config = dict(
    num_hidden_layers=13,
    hidden_size=640,
    num_attention_heads=10,
    num_key_value_heads=10,
    head_dim=64,
    intermediate_size=2560,
    vocab_size=41793,
    hidden_act='tanh_gelu',
    norm='layernorm',
    norm_place='pre',
    norm_eps=1e-06,
    positions='learned',
    qk_norm=False,
    attn_scale=0.125,
    bias='all',
    tie_word_embeddings=True,
    parallel_block=False,
    init='trunc',
    init_std_qkv=0.0196,
    init_std_o=0.00385,
    init_std_up=0.0196,
    init_std_down=0.00192,
    optimizer='soap_variant',
    learning_rate=0.00258,
    beta1=0.95,
    beta2=0.95,
    weight_decay=0.15,
    lr_head=0.00666,
    max_grad_norm=1.0,
    warmup_steps=200,
    schedule='wsd',
    decay_fraction=1.0,
    decay_shape='linear',
    final_lr_fraction=0.0,
    batch_tokens=262144,
    max_seq_len=1024,
    doc_mask=True,
    train_tokens=725500000,
    max_steps=2768,
    dataset='wikipedia_en',
)
Each number is 128 + 32 x the weight over its row's rms, rounded and kept within 0 to 255. Layers, rows and columns count from 0. The size above them is the row's rms in percent of the matrix's.

# layer 5 MLP up, 2560x640, rms 0.0505, rows 610-647, columns 160-199
size [ 99 100  96 100 106  99  96  99  83 103  98 106 103  85 107 116 101 110 101 105  93 108  95 101  88  99 101 107 101 102  92 109  92 106 107 115  84 113]
[[140 135  71 133 134 140 116 182  73 121 175  85 167 123  79 151 146 142  83 131 142  90 138  86 135 158 109 119  71 176 159  97 171 111 145 105 131 113 164  86]
 [ 95  69  84 116 113 132 100 186 106 149 108 109 139 126 107 178 120  84  49 108  96 151 116 142 144 145 134 140 135 149  85 165 102 145 122 121 193 103  82 182]
 [ 99 125  96  72  96 205 126 118 110 149 121 134  88 128 139 118 130 127 136  93 104  39 117 139 136 101 169 116 132 143 105 150  87 164  89 130 144 147 126  78]
 [167 158 121  88 130 178  82  35  74  77  80 150 121 111  89  97 128 135 192 161 183 151 118  84 122 150 155 135 142 170 120 180 144 159 138 120 100  83  98 150]
 [104 194 126 121 187 131  69 128 152  77 125  36 109 121 129 121 115  65  63  54  73 127  85 158 118 180 123 140  98 105 150 129 162 147 134 124 130 124 122 174]
 [ 69 156 135 157  74  90 129 144 175 157 134 162 141  85 133 167 178 100 126 116 151 185 125  88 129 148 135  97 170 150 120 180 140 158 105  88 130 169 113 116]
 [134 168 127 181 192 145  93  97 117  84 159 131 107 159 128 129 135 103 199 112 122 159  71 114 126 141 125 174 132 136 105  81 142  81  96  75 129 113 109 140]
 [126  97 101  93 137 190 157 114 138  79 130 149 104 121 114 124  95 180 130 146 141 182 164 136 151 166 134 122  93 111 176 134 100 106 109 109  85 155 126 158]
 [161 112 175 102 138 120 110 164  77  78  60 177 110 120  96 180  98 133 130 181  80 119 137 175 135 176 117 115  83 151 127 177 131 110 113 103 164 153 141 146]
 [147 142 133 100 114 158 102 100 144 134 129 110 124 180 137 165 110 167 154 156 177 118  91 117  92 158 149  66 137 102 171 145  71  90  97 134 164 125 161  90]
 [149 130 155 127 134 120 173 167 113 153 182  86 113  97 143 142 154 131  63 115  94 159  87 174 136 110  90 167 121 144 145 152  86 163 145  77 111 133 179 143]
 [124 177  91 112 171  66 128 129  45  97 100  84 133 125  88 117 118 141 139  91 157 125 114 164 144 101 145 112 166  86  94 153 130 110 153 141 124 198 101 124]
 [185 113 117 155 123 124 150 123 156 161 168  73 117 114  77 134 125 165 164 174 139 149 188 137 160 162 150 133 135 145 177 153 132 127 120 141  99 157 180 105]
 [120 109 138 123  69 127 109 136 117 142 195  89 162 129 140 164 141 157 209  76 115 111  99 116 101 107 110 156 120 113 113 138 104 100  93 135  89 147 140 130]
 [109 157 164  75 176  70 139 110 107 189 148 111 104 139 180 141 145 144  97 175  83  54  77  68 101 152 138 150 137 131 147  95 113 185 104 146  97 129 191 150]
 [123 148 120 141 143 149 141 138  84  99 105 143  85  99  98 144  50 130 139 134 166  85  88 132 109  94  89  93 117 115 130 125  82 115 152 128  72  92 130 190]
 [ 59 166 109 145 111 187 141 105 110 136 148 130 173 159 122 131 167 133 118 150 163 110 125 120 124 114 107 105 143 133 153 128 147 152 112 129 103  87 100  98]
 [101 135 122 117 130  92 161 132 170  86 149 196 153 143  76 132 114 106 145 107 144 159 145 133 143 183 147  85 103 161 116 114 112 151 105  96  79 164 142 149]
 [117 170 126 151 107  92 172 148  55 125 147 122 142  67 147 118 106 134  84  97 103  89 171 135  59 127  83 149  94 109 166 122 141  96 135 157 119 115 134 152]
 [179 159 170 159  76 127 101 193 159 147 109 148 136 113 125 127 127 163 136 129 125 222 169 118 129 123  94 118 103 119 144  91  88 104 141 105 105  71 146 124]
 [110 107  81 144  53 143 127 116 143  52 158  52 167 131 170 155  91 108 135 140 125  94  91 149 171  95 146 129 143 105 169 148 167 106 131 162 125 159  93 128]
 [124 115  83 113 127 106 120 117 134 141 165 114 160 172 136 196 155 161 149 108 168 116 105 119 178 165 168  96 152 126 154  92 131 128 166 143  57 100 102 133]
 [ 61  88 124 119 110 167 120 133 137 136 120 121 156 151 142 142  99 152 157 143 102 116 159 152 171  90 102 107 129  84 147 107 118 179 113 102 133 145 149 150]
 [ 88 159 103  99 125 106 145 181 153 140 157 196 117 100 157 137 124 159 132 109 115 132  88 106 124 132 137 123 114 144 121 101 165  88 147 137 103 194 122 174]
 [ 39 175 135  94 149 194 135 133 137 111 137 124  88 132 112 144 174  73 144 117 114 188 114 136 133 157  72 156  61 108  93 170 118  73 149  76 147 155  87 180]
 [ 62 109 156 131 124 135 155 139 125 136  66 144 152 157 134 175 122 115 153 148  82  92  57 120 153 101 129  57 164 159  47 143 137  93 159  67 144  93  98 143]
 [125 178 166 124 170 129 102  93  87 135  44 190 119 163 141 154 153  82 146 118 126 140  81 129 205 124 175  67 132 153 138 168 109 182  71 140 128 127 124 202]
 [143 123 116 147 117 132 138 172 141 154  90 130  77 121  70 118 164 158  57 136 143 170 192  91 124 115 154 144 118 137 125 123 173 116 117  68 153  45 190 135]
 [144 103  70 126 130 146 120 208 150 118 124 111 173 142 122 123 170 132 167 132  96 144 174 189  98  60 165 100 166  79  87 133 155  65  98 124  91 143 144 148]
 [141 100 154 169 145 144 147 134  63 157 104 110 133 106 128  67 152 139 173 110  82  39 130 107 181 155 134 146 143 144 133 124 149 106  41 156 159  62 156 104]
 [159 171 141  94 153 147  50  63 113 130 147  90 142 111  82 111  94 116 109 126  86 146 144 114 198 150 104 130 129 163 133 110 107 139 114  94 134  87 123 147]
 [117 130 135 116 145 120  73 123 127 115 137 204 149 121 154 128 176  96 137 163 126 130 116 116 114 194 150 191 121 137 141  98 137 103  91 116 113 145 141 106]
 [ 47  79  86 124 116  89 121 140 136  77 102 103 173 101 166  85 147  50 102 111 113 177 175  96 131 217  93  91 118 145 123 160  95 118 146  38  87 118 167 120]
 [218 120 168 122 109  51 142 169 132  82 188 132 148 115 169 135 150 170 153 152 137 166 119 203 119 109 139 142 104 114 145 125  60 128 170 161  75 109 152  78]
 [ 85  99 116 153 103 159 114 145 160 115  73 140 125 102  71 130 178 116 126 187 156 138 146 155 152 159  74 158  84 115 165 143 123  76 109 133 133 128 155 162]
 [133 142 129 146 152  74 104 132  72 160 127 128 126 130 133 154 125 141 119 140 119  72 118 101 109 112  66 143 147  94 149 137 154 115 160 138  77 133 113 140]
 [111  96 156 122 164 118 165 211  53 145 171 136 117 100  50 181 142  80 113 138 197  99 120 127 103  89 119 167 113 148 123 195 118  80 113 137 114 139  71 126]
 [115 144 121  61 137 136 121 117 104 109 134 109 159 160 137 107 194 157 171 146 111 137 174 114 108  95  93 139  98 168 188 173 132 140 139 145 129 121  91 135]]
# layer 5 MLP down (transposed), 2560x640, rms 0.0437, rows 610-647, columns 160-199
size [ 97  96  95 102 100  82  94 101  89 106  95 116  95  79  98 115  77 104 102 104  93 115  91 100 105  90  96 107 103 121  91 108  88 105 100 103  92 118]
[[158 172 103 148 138 156 113  90 120  99 150 151  58 116 111 112 112 118 170 141  93 166 101 172 142 144 133 112 132  71 108  95 125 149  95  99  93 148 186 146]
 [114  61 164 102 134 171 139 118 115 129  41 112 110 154  95 121 124  86 125 119 125 136 109 104 147 124 125  90 165 135 177  45 135 115 148  50 109  86 127 100]
 [168 190 155 142 144  98 126 105 118 112 116  79  99 107 179 101 117 162 177  71 144 132 120  82  29 120 145 157 155 138 108 111  92 192 136 106 157 108 194 111]
 [131 114 139 171 146 153 122 153  95 121  69 115 170 134 127 109 151  71 153  85 100  91 163 110 110 122 108  83  82 115 127  99 141 158 106 154 165 168  83 161]
 [164 161 121 129  77 178 119 114 137 160 109 101 180  98 155  86 166 179 120 106 142  89 224  70  91  98 117  87 138 173  89 134 126 106 142 161 138 131 133 141]
 [159 125  94 152 140 144 119 155 109 179 135  92 194 174 108 160 131 119 111 162 145 166 171  70 100 154 117 205 123 150 134 168 188 194 112 149 136 102 111 147]
 [131 124 116 140  66 128 109 187 106 131 152 131  72 172 103 163 136  99 170 124 139 144 164 114 115  79 158 160 165 108 132  87 161 134 105 118 115 120 125 139]
 [ 89 180 161 152 181 156 172 162  96 114  97 110 135 128  77  60 137 121  72 131 129  97 137  91 157 101 100 144 129 176 180 156  98 156 131  66 131 114 146 148]
 [169 128 179 162 103 183 110 116 161 164 157 127 103 139 149 101 158 128 112 143 164 143 137 135 104 155 103 124 136 164 156  68  92 127 109 166 142 144  83 145]
 [109 180 120  93 146 155 158 116 109 124 143 119 117 130 105 127 179  79 123  96 175 162 100 118 146  89  99  82 146 132 126  88 149 109 168 125 156 128 179 111]
 [146  83 178 124 145 149  93 178  92 171 139 130 136 111  70 123 137 149 122 164 189 180 144 131  67 145 167 122 145 173 153 134 173  88  84 145 132 160 114 127]
 [128 180 130 125 135 142 138 174 145 163 163  86 187 107  87 188 143 118 119 113 145 115 156 143 155 120 129  90 125 101  97 104 193 102 159 172 137 123 107 152]
 [ 87 157 193  93 139 180 145 125 153 149  97  95 153 156 146 129 122  31 132  78  71 103 102 119 157 107 155  88 148 141 140 139 104 137  84 163 173 143 139 154]
 [107 131 146 129 180  85 111 149 172 110  51 131  94 165 163 114 107 115  58 158 191 193 140 110 137 124 103 157  99 184 161 154 142 114 151 113 104 134 147 113]
 [ 96 139 171 154 132 145  67 127 184 102 137 101 175 136 156 113 174 101 100 124 167  89 157 123  65 107 189 141 140 138 206 127 133 135 108 121 187  95 176 150]
 [160 112 102  96 151 124 144 121 130 103  99  48 141 111 169 133 115  78  76 177 141 130 115 120 121 176  99 131 158 177  94 131 142  95  63 170  98 122 172  75]
 [143 138 132 208 152 141 142 163 142 149 135 119 124 115 130 130 133 119 141 177 143 135  91 105  97 159 128 121 144 123 116  83 140 116 124 150 156 145 115 118]
 [111 148 153 117 175 111 141 128  90 115 170 164 107 101 150 166 154 121 163 111  96  99 121 108 136 133 148 153 169 146  94 142 162 142 152 207  58  93 119 140]
 [156  48 154  87 108 126 149 182 120  70 168 185 115 136 130 234 114 132 138 127  81  82 134 106  86 143 139 146 118 119 106 125  95  74 213 120 136 134  83 133]
 [100 144 124 143 112 125 114 107  98 108 116 103 118 156 172 140  75 142 152 108 139  99 137 128  87 114 127 102 185 194 156 125  99 119 118 138 108  98 118  83]
 [156 120 149  99 134 114 159  69 191 188 119 140 151  67 120 155 172 173 163 127  84 107 121 107  98 154 118  97 136 156 100 110 117 211 106  89 122  64 170 174]
 [193  88 147 176 122 171 148 123 200 139 141 102 121 160  63 118  76 125 152 126 102 120 130 109  87 145 136 188  95 138  92 145 146  99 137 164 139 118  99  93]
 [105 154 144 141  92  94 156 155 173 134  83 100 133  56 129 138 165 110 137  99 102  99 121 141 167 192 172 139 113 179 148 170 132 153  76  92 138 153 125 186]
 [ 93 113 122 160 201 175  95 142 129 146 177 102 128 118 142 121  93 137 114 142  87 131 153 171 136  81  96 186 122 177 162 118 163 114  50 136 196 115 122 184]
 [169  62 160 120 184 178 149 120 126 112 134  96 182  87 150 146 142 124 142 116 143 131 168 110 146 123 117 168 176  88 108 113  64 113  96  95 118 105  95 164]
 [ 71 166 134 120  96  81 109 114 146 151  56 116  97 126 118 108 127 143 117 145 162 128 197 182  62  32 116 134  85 102 110 136 119  93 133 205 129 130 107 108]
 [146 142 148 115  93  63 122 114  54 133  59 146 176 106 124 121 115 106 119 117  90 132 129  78 188  98  93  92 134 114 141 110 151 117 146 123  80 148 108 123]
 [ 96 118 176 128 143 113 140 116 126  89  91 115 114 182 145 111 149 136  89  91  95  99 138 139 128 152 129  33  87 142 117 109 124 108 131 197 134 138 131 166]
 [192 195 199 137 155  99 143 127 171 125 161 132 148 187 152 109 140 214 113 125 151 130 129 125 142 118 114 105  90 130  90 119 149 151 105 156 140  79 141  77]
 [ 94 146 170 134  85 140 133 132 123 103 125 132 132  88 105 105  97 113 103 133 190 135 117 135  55 131  90 117 111 175 115 169 126 155 168 171 144 160  94 123]
 [ 71 141 120 124 170 101 112  90 125 141 116 189 124  89  81 143 106 126 118  92 171 197 130 137 160 118 103 190 118  64 144  86 203 133 110 108 126 129  36 145]
 [151 198 101  78 185 114  82 108  82 139 139 149 149 152 178  99 135 123 170 143 118 158 151 129 122 150  92 159  78 153 123  99  97 156 102 170 148 107  98 119]
 [115 121  80 110 176  74 126 129  71 174 145  99  67 129 104 147  80 186 133 140  99 194 150 197 172  89 138 105  78 106 163 152 111 132 127 204 140 139 196 150]
 [144 129 128 128 133 108 116  87 113 159 202 123  97 103  56 110 168 125 138 114 123 125 146 132  83 139 112  91 134 157 119 165 203 116 162 155 201 151 146 161]
 [109  82 159 192  98 146 151 159 120 124 113  94 102 137 204 130 113 115 157 159 113 159  81 216 194 126 173  96 122 119 186 111 110 134 150 145 156  79 102 129]
 [ 99 147  62 170 135 129 166 116 110 124 131 123 170 111 104 130  87 112  77 148 115 105 137 128 142  79  71 115 127 117 129  34 120 170 135 140 100 166 159 171]
 [135 150 156 169 122  52 122 157 165 147 126 132 156 111 121 101 136 134 191  60  83 105 107 106 132 144 105 147 139 192 136 100  96 111 135 125 166 160 166 151]
 [128 134  99 112 137 142 157 175 140 107 181 108 132 154 143 153 171 145 161 152  86 162 145 138 177 109 121 123 166 151 135 180 117 111 121 169 105 139 106 155]]